config = dict(
    num_hidden_layers=13,
    head_dim=32,
    norm_place='pre',
    norm_eps=1e-05,
    qk_norm=True,
    beta1=0.95,
    warmup_steps=0,
    max_steps=8777,
)
Each number is 128 + 24 x the weight over its row's rms, rounded and kept within 0 to 255. Layers, rows and columns count from 0. Numbers have three digits each. The size before them is the row's rms in percent of the matrix's.

# up: layer 10 MLP up, 768x192, rms 0.192, rows 764-767, columns 0-191
# down: layer 10 MLP down (transposed), 768x192, rms 0.141, rows 764-767, columns 0-191
up764 108:111106139091151120128158140130116099138147108125115160138129124113084144092101155151143148124154102135155101138122177125100132138122149119142091161139149165138079139154118128085120093129114124131150110141124151124110138133111106096146117148103109136113140117138103125065121161165111130134088107127120077123126166130090124104105133122153163127124082141142122130133105102102134159172112112144154140166101106126175137175115148106123083104138090106118158185160144085150104088130193126107153128140147165097125142096201115120112156138137111101137143176135148117106090133137149133108
down764 103:121130136135146126114094125100156150080188110177116107114126153147193145102102067150160129142117129106129101144161118157115099134092114139126155118080123155125149123141117127130132103105081154127100155144112102137141163107145129123110125159133116153140127133103188095136149111121157128126094148146157107136156122108114135105121162143173133136123191116139175087132157109109137141152123146106131125133129095080111144127122107150163134123142088148147124172108153157095144162108141106124123174135127131116124092171151136135142120118128107089169114133144097146099117140073151090164
up765 097:138096148120136137132177088162135102111157102109129116086134125115149095124107104143098113106153117113104112095092157159119142162130099108144129103124125125154151127128147145166118083186089160147140093166096145138134101135094104105104098153127129133099129118157104150110142158148115109131160206110095080145129105118067128127132124152128155169123142166116184123070107142127144129125099131178112126130193112117122113147122169114126098125117150140135133138114125180111143115080150128132166171145149126100112123125132106134142109132134139126157104110147119118117099129167139134111
down765 097:150099124089116136143180085140110157085148109166113113142136127103117154155143114172160101093094124138132147092121148116102151086150107122119139150143142132103153104143112168097127111116114125139155104090099116108212128129135126112120132141146096131149149125150116109100170161129156106129115130150127156101170129131126112172183156074147156066156116116116119142107178116089130125118098103126104095086113131172082125098099130096135148123113135127139122168144105128116155138115151116088098104126100118108137111132141118116145116143125144131113129066106110108132102121140126088113
up766 099:137132175149103100132114114126134125147084124112100095136146122151091087101111115140105149124120117120133119158126106128155149088079088116136109110120114116151128136134128135192124122156084066134118129102126122127139144122100132104131125098164061130113142119111087103148097141094142077113132177131146132134157145130089122114155086096131155140116126095128120132101123172098075130167100148132079157119110155164107111099159141114105101106113131130088091101109134149097119121143110132174091095110170112160083108136137129132113103117164131106104144138129151139139169100101106126131
down766 103:101146118121160130134118110170132140129122143168129140123153123123092115156110116090130084162098116115154103142158177155148148154155141134096148093173176143142141154151140100131160131104150133089103125123087135120141152138132164140126125122128112107120095094131142091115081132128116098127116166154096142120118128133131136128111185107136130154182141101169100113130160137123170110099122151111153129084137148131149066119106122119095130108106116136162119113118099077116172126127118105097125072144098115154137137129118169123174085146158119175146133133126151147108167113123191121134
up767 101:139156143145130123158134140101134114156088101112127097128153070117106112112100114155102132116120093113077137124136136120144145163135179213134138147147155104128145134116143146129130160142118143109116180048131134130139156146138104156096101153122130123144174068095175129149146143121153135129111138110139133099123126111115078155146124115098147136116105133161142145149084152168147137110098115114121099182105146134137106077129137130115129128116132117140068115132131113119075152154095122122141111096125126123103120157128100137143127115100145112068166158125120135153129094155108139112
down767 102:114119055096138139157152134090163110119109141129170125111158110119173128124124109135134138127160111149114146143116109144163136139100111110125149103108116088132117124149115076162160104105094096125113175099158123116109134081116138120134167106179121111105148162143112124113141123105152106077120155122140131144127118092101114111091082111155171104119095184163119128135144080115157099152141130069133132158099112116168093134161152111156111126093101152118107134117147116094104126100148119137098089176122105129115134129111125113116143143103117103123130078134095141132161125121127152093